From a checkpoint of a small transformer trained on Wikipedia: width 128, MLP 384 GELU.
Each number is 500 + 25 x the weight over its row's rms, rounded and kept within 0 to 999. Layers, rows and columns count from 0. Numbers have three digits each. The size before them is the row's rms in percent of the matrix's.

# q: layer 4 attention query, 128x128, rms 0.252, rows 111-127, columns 64-127
# k: layer 4 attention key, 128x128, rms 0.272, rows 111-127, columns 64-127
# v: layer 4 attention value, 128x128, rms 0.242, rows 96-127, columns 64-127
# o: layer 4 attention output (transposed), 128x128, rms 0.904, rows 96-127, columns 64-127
# up: layer 4 MLP up, 384x128, rms 0.282, rows 0-50, columns 64-127
# down: layer 4 MLP down (transposed), 384x128, rms 0.353, rows 0-50, columns 64-127
q111 108:536553561475515453484454487475538524506506514470528484505536478486500509502482531491520516451484485532463496553498490473512510520477480470498460527481465489514464531545465499525445518519513452
k111 121:525519524479510512463483476482558505502518481498512532480522514477491468487469516535515510490470464499517493571522476471507520514520495437471514515492440500517487498541469516556485529537493457
q112 112:474517533445510464458488536524453514518473526465493512495511484467542469528541492521474524505505535488502515481536469514507492490504505495523490527479547511473477465489526514518519479489478502
k112 122:467483538476493498469475523525509499540497485488551486497480509533533486543511451523494519494502576523496502455522488484475471486501494493488471511476529521514461467481500515499488526452470504
q113 101:496488523499489521474475488465498453536501495519460528490511530508496464521524505478511508520475516479495493488518493486462542525489479491492530521533471508477461480509513483467545467475450518
k113 104:511509546503497488497463492465486493515512488501514515489530520517445469545542530519482473462471539473499505543526498502486522491514499489460497523520476492515478499472510511446505486466470480
q114 107:507486440539465482535533495480505489503473549537440490497542490543493513522493486478474494501511477475522496521560497532473502492474535480445492538518510470495495556505502520496498520485494497
k114 112:541472468525486532524523502507508531540451540521465510490490473531509540454541528498477465512533497470505502545549510539501492450483497475536467509507535511482500551519489501501520498489481525
q115 113:476528496507506494512463463540496471464500517522519511486453499519490539484489503467536518481482510519510522494473491522521507502504476487482483533487502454494512487511503469520488474465505550
k115 116:483495492510466493496452438499460496504500475481480541485510485531493511476461479542501479467508547509514511528532522513506520515477495518480504524500488439466512480481511478539469501462478542
q116 109:446468464536484506465518492532487515509498477485504456496460474469480516452495512478533506526478478495539502522509458528502548489491441499505519484516548493486513540480537476469491511504510528
k116 115:442465476493467513512492483487486489460491514491501459547480475472457545471489492500507516522503482544526499513452504545497531500451487483522511488485513521550474498477542490481503530509531541
q117 113:549519491493490496491492503502505475504511512494521498531492499514537496506486486560487481494486452505512483474493515532549491477481525486544471489527516478526489528486465481431512505514473500
k117 123:549448522480534532467541474480506486506501520526497503499480516519552527501519493525506500502540519486530508450490519479511545455482538494505497467516487492498491533481466502499502512510495509
q118 105:558492515482546462492564498438495499499493519500492518494508542499506442503512484478495507495492467510498472473512489540499524510482479510516507475484495498477477494488508522471508492451462527
k118 115:576479503522497482501503520481452502500512478517506515477486523511519447511506504512511498479489477518482505513527481525488534506504486565547496504505494517521512478475465525502532499445511476
q119 099:485490490498518502520501469516501490506508510495490499525510566496482529511524464477477512477513517544467492510518538499513457445537498502505468481517431508495538516477477469452499442507520480
k119 101:512461519528496497532500493541506515554516522495465483484497557502487520528503475480489473520509487525452490510509539485532446501483454547504438476501480517531517498501465480466517485484551526
q120 107:480532485521496529485505536450490486497476476535511518523498490521513510493475501449524484527494467477491490505488533531464531490490432561496511485515503481496472505522471533506516464489504517
k120 122:475523466528489545500511507479490517455467478518525441533509532490479543532512535489499502521480476501515486523516513508524532501480478552506512490528548459490470495467460495516523450481518544
q121 113:532506509499517490534495481531522549487488473512531491462500462522509490491462491509504490501512458531488489473472542491516511459478567488483474503466497524491533520525474457535493469480458499
k121 122:492507475480506468538516449508505544471514487534542492490472483506488510485488470538518526487497461536459481489455492481499523511476548470519477486485491532450496500529507482537526471470464483
q122 109:495533480513515520474522490481471525492520514490522490486525485498513538499516470476489495527521506502503454512517533498488485527514501543494538461481475507532546532516483479470464496515520499
k122 117:514522462529513520493475504494490522495544484502494521481508486444506509498468518484502491529495492502473457517528537519482462482536475543491544498489471503576521510480511495486489486485503515
q123 103:511479509467485506538487490456492485489526506505549510521503480518473507468485472459508469512497509514516552523459506499517465503491546514483483503475525508452491511483482555549514488518506509
k123 110:484506504513489472528462468480498501484531501494555501506485490483463502465530546519462473516470513487488522482496531524513503504491490508507498525528532530472508516482489508579522490468498482
q124 110:490524541482478481432514520538499495505500551528512490495517519498482549473466471523454487461504484526470485466511446467554495507520497478484511506529498490495526474504472530531479514532510502
k124 116:488505518457487497453473524519511512516560550547492498536475521457515509491469488479469516495498493491474479460505480536553496525537476471480497520514491530499544483525469562513482539485507494
q125 107:510469526507468507509569517442532473517515529486475490489456540514453515440463541499497508508487477499503536487469509521505483500440476496512510539471460490459476453497524532498505530479489485
k125 110:503549515504467484532509503480520465511503521490451491483451524519459507472493524514528530474507511491488520484471498560539505490483484537543506547484461464462467475509485524489507524505520473
q126 115:551480494455529506509483552515453498517488475498500503497493525510487539526473506545497546493464482508494488491506488525514501519508472533515566497499473469503495453540502483522516526503499501
k126 124:538484477460541505460517525509426467522493509484536522531513528516483505512447508535504549534462502507485481517501505513528523519493489543487473480499466468478489480542456532466498533525496500
q127 104:476540561462558490529476466502480524526518532473474438485501484488470458489499457475507464526506487518481538532512512519501539501518519517488480506501489518494517501479542503495526529510468459
k127 125:458525567472510520511496475530461552536510507457486499476507532497469438474487493464538469514519500527509527494528503498562510512478516510536492468473507522514484469525531494502539542479512476
v96 110:482506492474451476502477498492479519491527498507500500531479489489477477464564492533485500545507493506489539481480495492526496511451510487555502444493482480522486508550465528462515523500536491
o96 108:503521475491532499492495522447501486503462518510504503450514524470507466480486534483505449460470546537493484494496508492508507546535507487487470524514543514484496515512517511462509503444491488
v97 114:473511464497523492491524520515509482485494523477467520511478539530491476523539501505485476490438502487512512484485506535493489533468481483464518527481483460508513518490511474496476507479478536
o97 121:518475501504502515493458492548546532514507468493532531532519459474475545494556475512456484451507515506483515494520479503498533518541516481506516470513478498541489487535485518501503496537520516
v98 110:488519456521494515489507515562494479445480518503505485543533544506476492507501504534483456453484479526466540469468518490517462469464543525451487522493512485492481531528498443496506505523521485
o98 114:546499559493486510489486488504489526517475481491496486468469481469538514525539499499516483503510532490509486498467504485456527512524473499497481501530467482469512469492529537456504506466491489
v99 097:466525535479534513493526518520462491486490491494474475509512487464432477464531527525524520452527465519476466470502494544525499518522529490484487481490465517557493505508507479465531521465549514
o99 099:493505464475483535491511521495578509473482476532512522490530473526542537523502504490510507502514517503502501493490520544499523526482478535516512482519519464497471493516461490505488505464489466
v100 117:453544498498500527466465464491503488485505521472496509531497497499479476470520474493517506532466519543511528492502496482563497468522496544510531513521495494488497479514483492491542529537500521
o100 110:509480554508462450553507497475499507547520519515495495476507542533522536524487516522522520472519504498490455520495507510463546496479545479507528482511518497513493503497491487471528493465475520
v101 108:525495487546522498558530529493509501502518519481470495454558496465496515519484472483500509528488508521540516516544518455538541500483529496513537473509494492454490541508444490507504500461478496
o101 107:507534505459479514498481496534481455436509524502524530524486567523528496508478502527493480474500522479497500519479483504495523435534482499501461510489498507501517522474529512545538487516538516
v102 116:476461525529439498544527498527525484498492485477521530510500449485460476479486513523497542513520498488504470491491479545519472489493541509521516489520484503461483513472459517527508547495496503
o102 119:514560512525531504468514476484494496503512526508464498534519472471536529509459501505529481468499493468530517514515488503495511482511537531477487491536520514540477487516500446505523490508463438
v103 119:488462513482531501453526527513533530450450499489489499526520507533519497477457537499493500472520443516496457526501488478461506504510512490502479462500519522505512528490489517535495454492510514
o103 119:525462451521519464522498501488496499481567532504454475491497490481478487507464501496473531543498533492545502486502561512514513490487494524492519493488461460551505482535524484508507473500492526
v104 114:445518484539505514503496524525538493503528492459528554477506489444531526467515516512485500502518491481537484506499531492449470467487510505500501518500490476496520494518496502466457563510461499
o104 119:538489529487519518498515489517518492490483462521487508527487468508442473490481479494479520461502493511508495496484475499530507498475479511497498512540496505531502492484462535517493474524446464
v105 113:531501477481497518474513495529505508536486486477477487509504482492483455504474502523490492441531519483546476485477524478491477494536503475456516481554520505457521487524495547505489500499459502
o105 116:492491508556498503523494524462517511497499517498516506502471472491522479491521483455455478501523516487501495514506456485485468476473499500541474502455488445516518485493478458507513501527502494
v106 104:482500464516498550514512480489529508525504503473484524503501534492462482473477508497466490520481497533502539507482468499494514508502533492548478543510487501531461434504498493521521500500548518
o106 113:505492544512459492499478542502500468515513474506516473528520527475535516546502502512451493460498511491499483481523512496524497547516495513509503478466560507495496537501494519486491484466464500
v107 106:493491487478555486522506448532502511503496538439539474496486522509470485471508485512512475508494514508458524528544551517500477503509501481475487518506508507451506522562537558447483502473528486
o107 108:506475455527474516488507514469462490535499475552484514488462479505505477484503499554511494502482499464526470485487497499513556530507455502508536472488535501510512519530496547458545532499498478
v108 116:509523560544503496506486502480461532487465503491512506471516541495514487468513524525517489536508493526450529510527523490495537469488490494519463512486500523438524487503477461525503528501469525
o108 116:526511516483474526492495500559500441524522457485474507505507495506507509539481534509501499486566492510504490510502472471501487487473491494471504498543493504524481550452527526474496506478526490
v109 097:411479499512495516524482457480485515513471482560504551525488495499489480504493534495477505502523478527485488523476511529522526527503514521492494461539541497473517434487511510498535481461546509
o109 111:535465517496520499447514550535487497486517477468509518514527489511538512514504518535447523493486507487490544499501458537498479529479516517488491504469493508557491531493493467480459544507511469
v110 110:530494487497523452518483534520474552460542474497531524500490495513505458474521528490553492483521491520510454477522484518483475485466481493501536521493506452498495487525495510533552499484527510
o110 113:470527511508486561480482554518537492503470534535475483516483471495483498501488509508481478507497528533488523545490478513505489490478499538501512475481531532484484500483531516459505510511489457
v111 118:493481533492484473505486523518459467527502491510495471508501505497482523472487517544517462510556570495532491503485497515449500509496467447461507492508513486490498555553509489521494503509501486
o111 124:510498464469524491470511464505503516480546533522472531506499482519514433485522479498481490507539464516500453495511528513520500470500515545498517487484457512494537447468499534530488525488540500
v112 112:533489536516483540494498544524465502507492518471486477478507503469511472514510466467527433495516500506437487468490518492465490471508499509516458511497517508501502503491502465519503493497487501
o112 115:539492482520551501500511469505569518512483479468487493534504508476480499498486531507503501461520484516524478529523515489487505507487447510510512501497496465508495504562517487474450496519520496
v113 113:507535491482563469492523513501480488452519514494475447513530481500476538491530536499515496511489538485498515501460552447474518490487524555515458552456522486443478545519502496486491500459498489
o113 115:485516490496484489505462512515499502522470516503515500478446543530483492518513484547515474467501499482484469500496531511551510557476514439534489511567476463517516494454470523487510527517465451
v114 109:499501522542537521514542538471481486525526565512521468545470496480509497505460494512481498551479522498462507462519495496496481508433520506506489526521501491513494510495491465519536548511490517
o114 118:501470509497501506514452449533501471489477479510530471501536507491486522481524533507433538510475497488539482501516499517507523538500509482486488459543531483530491504509465503501471493463504539
v115 113:495500516451464526537515527497522487525533492550500523522523511485499458475498514567477491448573530519512524478514489504521481473479496542530534489496487491508519491535548481536469524501485484
o115 109:511481492545528525469473492508505498464513486486503515523527495496520529530472537465531477510483485470550542539495477538519451503500545493451481537506526499492487526477530506507515503457491468
v116 096:535512534491493461533496487472504524537511520507472491486495461542485504461507489482478544458495534447457512490514537471497542498469518486492498500530473534477489505497495489510435468535491465
o116 102:503518453534522516496491498492483487413511505483484511492481532500507512494505476507522473518529513517530496495511494478515500527545467499473515465454521508502487504519520478494482492507488545
v117 114:527524509537478486519506496516474516437513475479501486449525497499517498475497516528497515497470490515520519449505493529512519487509493492507477449501476486474477491465483493507508459468526471
o117 118:505521473489458504509493529471498513501534518482473489503466511514503501492478503477469511525497511483500518514501493469523516501504492518488467507511525567500531476498502512497539499501501517
v118 116:516495521494498517523501551466527477506539513499476535503495526516489492485487539457521461479548483542537506491522485490522461489507497511475492456526527482512492478532514481513534488471499484
o118 136:497515509483476505495499478435491543502499535501513440487519494480526491516524477531494501531446516471512465545463463481491467468470543524518494530459503487476520510532494504497528515493517520
v119 107:516483509496520483506501474547492502516496443530502504511497466504483496470472518485539482516510468527559508488476480541523476493497519502499542475456466547450524505506504504509529543507499521
o119 098:476488471491509447437538524485551449501501545513493547534522506491534529492527491528538531526515506470486468548522508526466499468486439526459521461507530506538473464505484490497498491508479492
v120 116:486477501498503515477478462512495504534473444489516484478493527473506509499541465501493456470528489517465560472467494495556511466515478480466493508495516497527508495457470502491523511458521512
o120 114:515508459509481523496500550436505473486481468509504495475543490534504519517506512521555518431505463486508504470534492496474499548512526526508408483534497509517483499516503500462470465484540479
v121 109:520533512478478502531500532546490506509475486542515459523448543513498504528447541516519510543523496464504514513500497505500508532493436511524468475501439506492486516523479531532495502484519469
o121 117:495489453532534554520538483519473476523547470450498536510513513499528503500523497503502511474493507515464511505503504518516529506492530490452490504504539510497546504517586509488476478500493488
v122 117:452510494480474500496483510467492486528503519540485495483552521485525532540490525474534500459470507532499528513509487517504531504548528485524495494496505521491519510447495491522470498529515500
o122 116:502506510493515516490476469490475542495449515535490559525476502537496545524505527501509505518494469480472473454497494517499480515460530512479562551488486481473540459446535480496517506511482466
v123 101:534486503500457489533507528501539495509502472492522502508496480475519521481487513486487456493473489469534486489557412559470524478519474472512487511515459485459539527460514510526518503496465502
o123 107:504536463506519481484512490499503514495521510499476496476543508474486487502497473498543548492488491505492476505491530487515474498535506521491517455519491512514478515489496469530501435515496487
v124 117:498496490506440511551460464472497511499522519475487473542483519490531477480509519479488487512493481478489527521506510492501490455488500506518572491496499492541512541509505496543460490518474499
o124 114:567498483526517472475492516507502487529467510527527508454501523518528518517496465545484536482494498556523529496508497494469480494489494484438496488535481512477487483503538491516523489489516512
v125 119:493502525461472553481455485504482474516490529496528489531455473504474512502489514522548514493484447535500514459496507515531509527511514515501487538490526531507436508492549540492497470478550460
o125 127:498513499520507522541541491480473497512501493517479484468529527509540478502480503455473494477499525490460490483499489544463475469481533515517517475479496493496545482513525504475537522485487470
v126 103:502490541498507490489462476503510460510474499475501513497496484490440497496546496522501464515513532511461456492482492492465533517508540476515494513522550456551459501507512557504490513532482518
o126 106:492472479504504551508521498523525501496551529517494497501511491524528491503488475546496495494519461532502523466508546484512475499519475513481490487470502466466554497487530462485515479498532444
v127 102:519517546508513497487492510431527513508557519493492463530539495483498525465489486481502474476482489507489486492483504536491484471507503502512470470482484473501525488543477493465506516480492444
o127 112:481513461476497515485463519498492495490498486552494509480463478509496481547541491509516523458481498540529505512528491511460481546506500469549496476484505508505529528454497512519498467489517524
up0 101:526502484479542515492524446489508476501523489518478462461497505496516493458492525528505477470496499533505485521518512545499522534436505494502504469485478500517485508512488468539509471466554519
down0 101:490514456458515463529526525526488521503493492493489481524508501482510458472500498497502482525517518505513469512505496518499483529527488485511561522475501503464548447487489525484496507496502529
up1 101:478503541498512518502469491504478502511452471477475485463510491487483510474513543508512531490546491497490515513495544498529479473513479505470497518510491504507506502550536459500524492512511498
down1 110:483480469503496445484528522524522519509502477492502500466488500507501491495519476517503510536537474483476485500476513489535522518471461522470519488469492462485498513491544494497527512526526512
up2 097:525494515515518520464571460488477563501478518444450492518511479543542522516496509545501511513499498537537502485518535535502494512521515506480505470481515516510504529478482491512505512488506482
down2 096:538490504503474496514485462490525495533512496432481464521476527464460470520445495505496465544487543483524556472514496480504504510499488517459522475500471506492506476550520493490541495503452497
up3 101:535463443511483482502471488497514522534525546504477481500492495476515538475514511488488513535478452537504513482494472481514506507500525482457485510529500506518515519496531508462576488502558483
down3 106:521523515536507484497499538520492458534533485468502502475469466473510472492511457506557474499521456475481529542481487512529550538503521503515450520507489502491506504463495465459564503473496514
up4 099:465497483479496542462486474526486475453498498477452504467495506511544530475517498529484545496437545509530507471528524477540510500498525536516495518445490461520499502490540502469532486525465467
down4 092:555510488535489506489454455502478489523481475478480512513497536514506506513509501544502490500519540441478485498482532462467522527497509514435501510481515508536532509505459498490514511512519489
up5 100:530484514469560497479523521524481509471529476530500498458535483506485562511509521492514491503517453454532475482488507482453512472502502489512508497546441477533531521526493488525498454455509538
down5 099:519529507520526533521506545486448517505465483504542513523482503468534536520503518478484509499521524538500505481463489528509521526493512465474485507474525487539526451479449526454460458503466503
up6 102:539518512505509542472488504507463444503472496501475464462471485484481486537539504521506537495528516544459500503475477432497488503488495495481478518497513525505490499496466490513493510481477523
down6 106:499470506515514508507485500498500478501514574510513494511458517523474514500520462498508500443479526541516515512447494467477479513490484535554537473457523506532511492499502493527469496537506538
up7 105:529444491502526529515535496468498485501498526500504498503516460462540509541461556516460517478485521529503454483530489484523453482473523526534502497526503494511511477496488488444528468492501542
down7 098:521505502503515464526526508515487522501484472441487460552506484539537518489453524486522493476521471474465529470520466491483475506522490496511459433496512502456499474523522496480549522454492501
up8 100:500486509438463519510485457491509521482513479489494492468525472566483492512495522501488507536538484517512537487498584514470521523459473502462536509516539521491496516491474512515499475485453484
down8 106:484507472496440523475499474493470524493517534477518514501542491535514478488523477524469515526484494467487465503538462535481534509511507529534464515497505505519492489524473517510524474503485496
up9 103:502498496537470508486486513487508529530521476547500529498518484520498538455499530525487448530513478498440500493473477524523477545484506500490491546500479568471512522464547477494507476477467485
down9 108:524499509511487495487496484499491495515458502479525509498516543479481527468488469486493525540504496510509473525492470452490505520518474457472507477471511512520513502510484511500511496518508526
up10 096:490482458576493482471501492469477488532481502509493484522505526482557558536499523514538479527448515495519501487497529495484475497470524487514491487511498476527505508530514493473531472527504515
down10 090:485481509539473451503484545518502557497525509517498530485458506486505487491495504493513522552457499470486510453477495500523536512487518548505524493518492520541455441509494478504532488523462533
up11 105:515494539505531505446465514463493503479498504489477450536539489541513443522516504483522496494475494481479509459558488480455495505504530469549506523511486520539440514504483553515521511492506498
down11 114:485467458472528473486506478512475528509462505530489495523504516527491446482520543478511538514500510477502453477478475507482504507496509510429476534550512520569441495491501533483486493475528478
up12 097:477497493544471489493469488535498507555465526478498466483456487531470465495506544508482465500468457508487527479478504516535510517519526546513515570483506513498565513492487518487512498530482494
down12 100:491530470533554457523515501582520464507467512506474461503528480467535513488510498503520520490496461476495486530506492464455534520480502503504460501535527508517484502488494517456495497512512492
up13 100:495502496496493464523515476523488508490569494497485542476533484515478496523543502495478546457500517533488535559515536479505507489470484444540543483481533471492503521520504477490532478511453463
down13 107:431480484457500535473482527521503485514499476549506529512526544490451564536497485482458479536554490508526531506487499483501524512525511507454499473519525527502477487555508544486502491493496503
up14 096:520535508477536521496529499509494477507504530541458488490507486525503489470469535472497526476504503516487479492472527492481497498447495464504523481541470486530494517533540511501532511524517488
down14 098:491500509505478549521511509466474463523501521503449539485561487523502487510535515479490461431529507495462488469531510487465529536542486470469472536497541495490508512503472492492524516504485503
up15 103:471521494477493498502511532515452504503556490505449528463499488518546526490467521528478512488508519482470516542483509469519517539509529498481496519502472557492515502516509475515500482512541493
down15 102:491504472514530516480460505566508550475512497527516495489499504508487476508537510508507550526515503480469502507499504481463486473523471550481488469515492473479472463516473469472521515536477485
up16 084:478464488485489493439517471515524516470514492525544515478467490515530488465516508502488514517508561456506478493488502512526509525518517515469516486473553518537477514516524515532495473511504544
down16 079:518495558566487502561504499517488503557473506469490485485519501468468489494491497506518533464523491517489526470507497496493531496566533479526497484502506482462509501523470487505498497485466538
up17 105:517476484508496452467502526487530544521511496521490468452496490467518503483530476484500488502495512524528530487479506491503511500522525522462517504519501452507544551499486494476499481499533505
down17 101:515496465538496498524524511461459492503483485501507498552486483517486436504452484487488535492562520495488526533520494471508492487492479494514512536487480530479556516522535511521527487486483489
up18 100:461542468494456482467498474463535493451469513534494497507508494515493505518516493512562490484486516512524494495502516492497528496480480532536495462502516486492516521446491492477490511520513466
down18 094:493498513509489441514513481518471491519506471502509492547482485514514471488474501476494457497521501471498489525530448526509473522483458444514507480495506475500505481543516485491499486515483531
up19 099:541483490469497529523522503535452494461468527457482545521509494537484500510494464516519550532508493518523525498451545500530493494496532501538534495464521464486520499477521470477494493499480501
down19 094:455515480472468523478497517454494516512502522492468475515475510511525518497468492474548507500445522496471510532551503511518494481511482527468469510492491497487514509495499429564513516561506482
up20 102:545507537499480489477503451477465508509535498508500538518543494519509444471532525511502518490499493542475532542479533499477478526511479517486550490501513522474505510522512486481522537481496474
down20 094:522482543486520523532487500484486519478494513546514539522494502477443538517512506504505499510514438507527476436534503480504437480539478506505469403501507456528470494502514503469492517470481485
up21 110:499517518499477499494538506493468507464498506510488505486467462496478500503510458536517494535480489512510524519486490488574472513520480507501542503496542472543534496508524553481477497497509512
down21 104:537544516534510504506523498508491519528436459482491461489524496489508500454508492500510480523497491478483523507436522533520521506460508485482547532468480526463529484486522515472504487489449486
up22 100:503516485515470505481508487499512529526502505487499493577494511426484500511465562527495469513512525496486554496497554468528504484504498468517466493498506498452507526510477524485515520511462502
down22 103:556480534485507493488526516515553481515478548527533482490503503473476524530512499488538497515521503522498488531466503538492507502465506487511559482504496468513495521474496436501477493455499499
up23 087:480449464503514501509535470516470523500533508472502489496543470533513541506495520503490511552496451521552479502459478533496482485492491484504526506469464488519525487498504521534529446495480505
down23 081:501496547458502472500489498458512482514500481502468526484499482515500470455488490482493523488480520489487511454461533511556502538514509477468554542489560524514521512522513453464522519520512522
up24 108:487509528524444489470521428493543497525500517484477482528511509476499489503511515471527523447490487494516497481523510531517483530519504550545479505508469477510493541476518493457518536463542512
down24 115:519499516477509556460489469518485487457446478508462507482529490519512514467485492481530479477446493493508512479509519511514485527499501537496466500520523528505487512537532509500462517492521465
up25 101:534470545484517529463518461453510524503509472497469541569502527476523466505496570509483531493508483479499481491519515467516508488472521507536500515490507439482477464508553532522528505485500506
down25 099:517498517508475479494522514536519499527478483505541467494501517525472518497509476513450483470465459490516430462496507461454531514491508538512458467502531476465469517481506481458499514483488500
up26 100:524557528510480497530506516540506527510470499496485545472476517477460483483524513497474514528526519479492530531487492508500508489481524494503516506510506457529508474526512477521503433510506504
down26 096:500495501489515467557490481514496502528504503463503505492537479497505519488505493500513492484495459483498535447511499424520484506536514477497511481523528488504496521477510540495536508458477485
up27 100:524520502519507546537502496538469479516471499508459482516517526463540498489511485511466453540532526523456488492503530525472462505520491462509494472521537523479474488518541485488486451536537505
down27 103:466494498537479527493448515491492533460506491499458504542477491520572449467510527519521479548479499526503442524510527519497491508484533490476501522515512510455482487469491529508487465527494479
up28 101:487494454475521508497473487515466484534506533510474513518524455511466491496514492518493514463472505521479474498503496493500508494525489502442477471493471494483482488484507533495468520475566511
down28 093:493474482515497549491508521516499551499508504541512454479500483479535486486474501503480515536512489514474517520501490489484503477486490464517498477471491467498473501537492535524518441532472491
up29 095:527526487522498509466453488499520532502480539523459491464473470471532486497543495515520475481509488478512512515500513483456513524486467521486514490487499522499475473482456517494519540469513522
down29 084:540517551522510465492505527528478507510452504549487491528521517484503522531492518515551486526538453544507481535500495509499468511537486507467461473484507544485482497495490484456487490493478506
up30 095:561489501470512505495522497476510497501518541446480474499502500500485522510499479553469515487507478500487545436498503499522523502491494504526509499479464501513489509472512482500530472493460488
down30 090:481503519521463522524560565464511531494481462502531491492497540479510495487497544471472469515496513485510508518482477484539535495482490507526519479527477448527504494488523471493520438487491489
up31 101:486459469500469486457524516480469502515505477479481519498578488497501509473506448468527489490509518531545498528482533438533530526507524503522522474485506516509505510535516446473502536462517482
down31 111:462539500488477477465500552498509504546545462524495522551508471554509518462534465477487477520461468509498487521519477511520476513498556515488528498457508520474475523491503502494494470462499499
up32 101:507472510514480519466521498492510516455480508530474510468504498498473494537509489505504456475492469519473516530495492481471498514476502504522521529537508456528493489461498471460480511495498480
down32 115:515504471461504494491484490515517496534533507532507504504533517521468504528546451526528468470518492455504537510475518476510443532509500480515530548454524504484504533541487485467483530465499474
up33 102:514504474500506518497485510506499519516499526465487473462515475500491506533520477493491488510498491492500536495524492498478486536462459515514439484472483505532493498489484502458536523475535508
down33 103:483463547516449510504465517510529530531486510514477501494491479473495538513486509508521496510456490487534555489496468505525479538496510497484472496467472477483496481486534480524489510497453500
up34 091:476480481499528506516459480467459505472519501548509519495515497484503525532518519501502489494457480485498490495516491494437501457521460477493471550536489507524562518516462487493508487512501517
down34 091:527509526493521518495519485544505500518516515538525512511508543512520510484548510519467454529512522499454488465481465501498488520487488498455508419492496474515458468483528442487505482497538552
up35 097:501527560509493498515487485515482478490508454553511520464499443511526527502504450527465480473454507492470542531538494517468482456508492494492504459478522480546485520475477511480512476441482481
down35 086:521483542510492531463491455515544484538520534506500532540499478518455500478492495550522514505490509523532460491486521491482473502526502501511545521520485517491511497467517505502428498473507499
up36 101:492504506492471544517531468531448461470471458535502489475517501564512450479515516511483531500449519525514495510480513467538515526527515500486484489490459441541545539509516489493520473509443470
down36 096:485539486498495439486523522468525478523499488483496500524539489472504527478461504485507448547539480458485528499504462505494493496507506498477462541487537515486457456462505502500526476467499481
up37 100:480468528495522474472534520529491539474470483463491521531517508480516497486514537517532499495537491457475524506538495493519547533537556509519499499503491519502474463530487523469506468511497484
down37 112:510458477510505504511502509490562502488474512494530486511542508506522494450474539501486553502454507516507495524518536497500493516538557490511473514460478490508527456500489479553506502518442506
up38 103:508530479491492516511521462511544501517527511538482516485512499491508527516517492485504467496535521548494522445476538534489504521487494535502515514540532503505492477486456453454495524479499493
down38 110:506465456498498434484485494502486483489495536517485521508505520498479499481502463475521513540489482492529506506490528513494512493458578477478546454497499513506530478522479474510519489469504480
up39 097:510498490487468516491526480513529494470521492473502514472510517480502465494523513539475483531485494517513515487515563509521507536482502506487456506504505515581491481517504516457516459437507529
down39 101:514506458511473571535473509503531492505500517493475523487546501511540487476461463456463522447510507540494510506495503504520476525493528434479492463529487521481492475530492503544504496491502475
up40 110:500521466488524501529506497464517500475510502513485530508508460510538487468493507518527518481500483450458526489540538454510460530487535522486500518478520527492483564477518503483508523461475513
down40 098:517513489521494475475510506545510513503507435510481489474542466514509524477490528486475484509497488418481511464561481476494485484501536559480504517497526494518469501527525495507516471487478485
up41 100:518468493493501467470516488513495512498483499466531516483484473515511481497463494509497498493501461502538462511500482519466486481513514542531505523494507496479530542484523521473485500497536520
down41 085:519530503461465548479503497489502509494521480491492487444452498506535505476515528492449507520514542489498510514501520493519539519502507482513517462508480481532486553501515478481516511454521473
up42 100:481505500423498500468529502433504519479503486539545473492490475505523498518497498518481501497529515520487480546539557533497451487479525482530489507473528473484493531508526523510504517471528480
down42 106:486518501528461448465554506462448511486486496506505513448508562486483499504491482520509487484507550578471511516471572506528536491514446511491517497528507476505504513511528499500480498475514523
up43 097:480545508519468508456515502526456540479548516533535526532456483525514481506506472489456457519513475473539525537484502513515489469528491497428510508469492510494517481508522535507559462503481474
down43 089:515522492505505487556529502503513523483477476495492497483497490487559510511455506467508501494495531472498485481537541500492534535503516529491501475523500536467498542490519486451472517535492494
up44 107:516507521483448566531474488508512485525543485499482503515505444472520478514492468525476493532516475467528545506505513543550519466510482477500489507501538508505541524547490525508511477464480538
down44 107:519493503519473493556496499532486487536501500525483501517487459530496513499464498542491497488497517486502486449568472487495461545505532476490486506545514496508491532496510518489518499508489444
up45 109:491537475452483487465488490516513469528530509524505505522517517534498465530490496516513489498521492521510502459527501524497513546551531533487505524486462494538499550486490538498511482475515549
down45 100:514493468475492525467516510533513498501512518475521458541496513505482493495491508492508475494503532506501549495502528519481507508506445483482497462502470465442543509497524490521488499512537483
up46 100:502506489504440528452482487487506550480541471471490510542465477549450504516505523495501488510475532497510515523489487497508497532504488494550486532543490505509495538523541466474522496494483528
down46 102:507504533505464495473527505506485513488471510525475500472485495502503501514523494532514468527449519512488510466519489520464514488495458536476497501513523492497466525487465528519483543510496460
up47 101:520512506507547486457524483500515489474529516515511497498514502481507524511444454482473541492519468480508491520458494506503489518501501495570530551504538516519540480522484523478527444449520498
down47 084:534505538534546504497486506514520513552524500528461493506524477505529519478481473494523511514510453495501504475544546475482506523487520483505479483433506488527504507470521491466546506449510490
up48 087:507519528519509485494470506504475501496488464547512485485494505560536528524490537507512484568510479549478499468467494479480518414493537470493488489551531549503531517511524499485507483493497542
down48 088:480498530508564521498506497535520494526486510477506519475463485509513476462483481465441475474453497476482500483561461460488491564498477509533459492538499460521524491515522456503522494499469508
up49 103:492498515478477514465470502526472505495510481530476544495461508506505532465491506479538469546472508490491489507495541499506471482532523546522450538448477506472488511560515544533488526486516516
down49 102:503484487482529524511488461473488510510506503494492472513497473487502507523468525474540570486530472513498543450494464474495540529488493488523495507501544525506513552474501527496485477484522497
up50 116:520489469506492506526510455473488523523498477503504497489489491507495478492473485511540453494482489473478447480508509511490498567495519524527494519546530490505549542523511495450470525507509503
down50 137:493532545458490514488544442525529506480512473505533509518488510499469504472476486532541455511497500446484515493500495485501501539482482524529475575523526464487511485484512510456519486497508518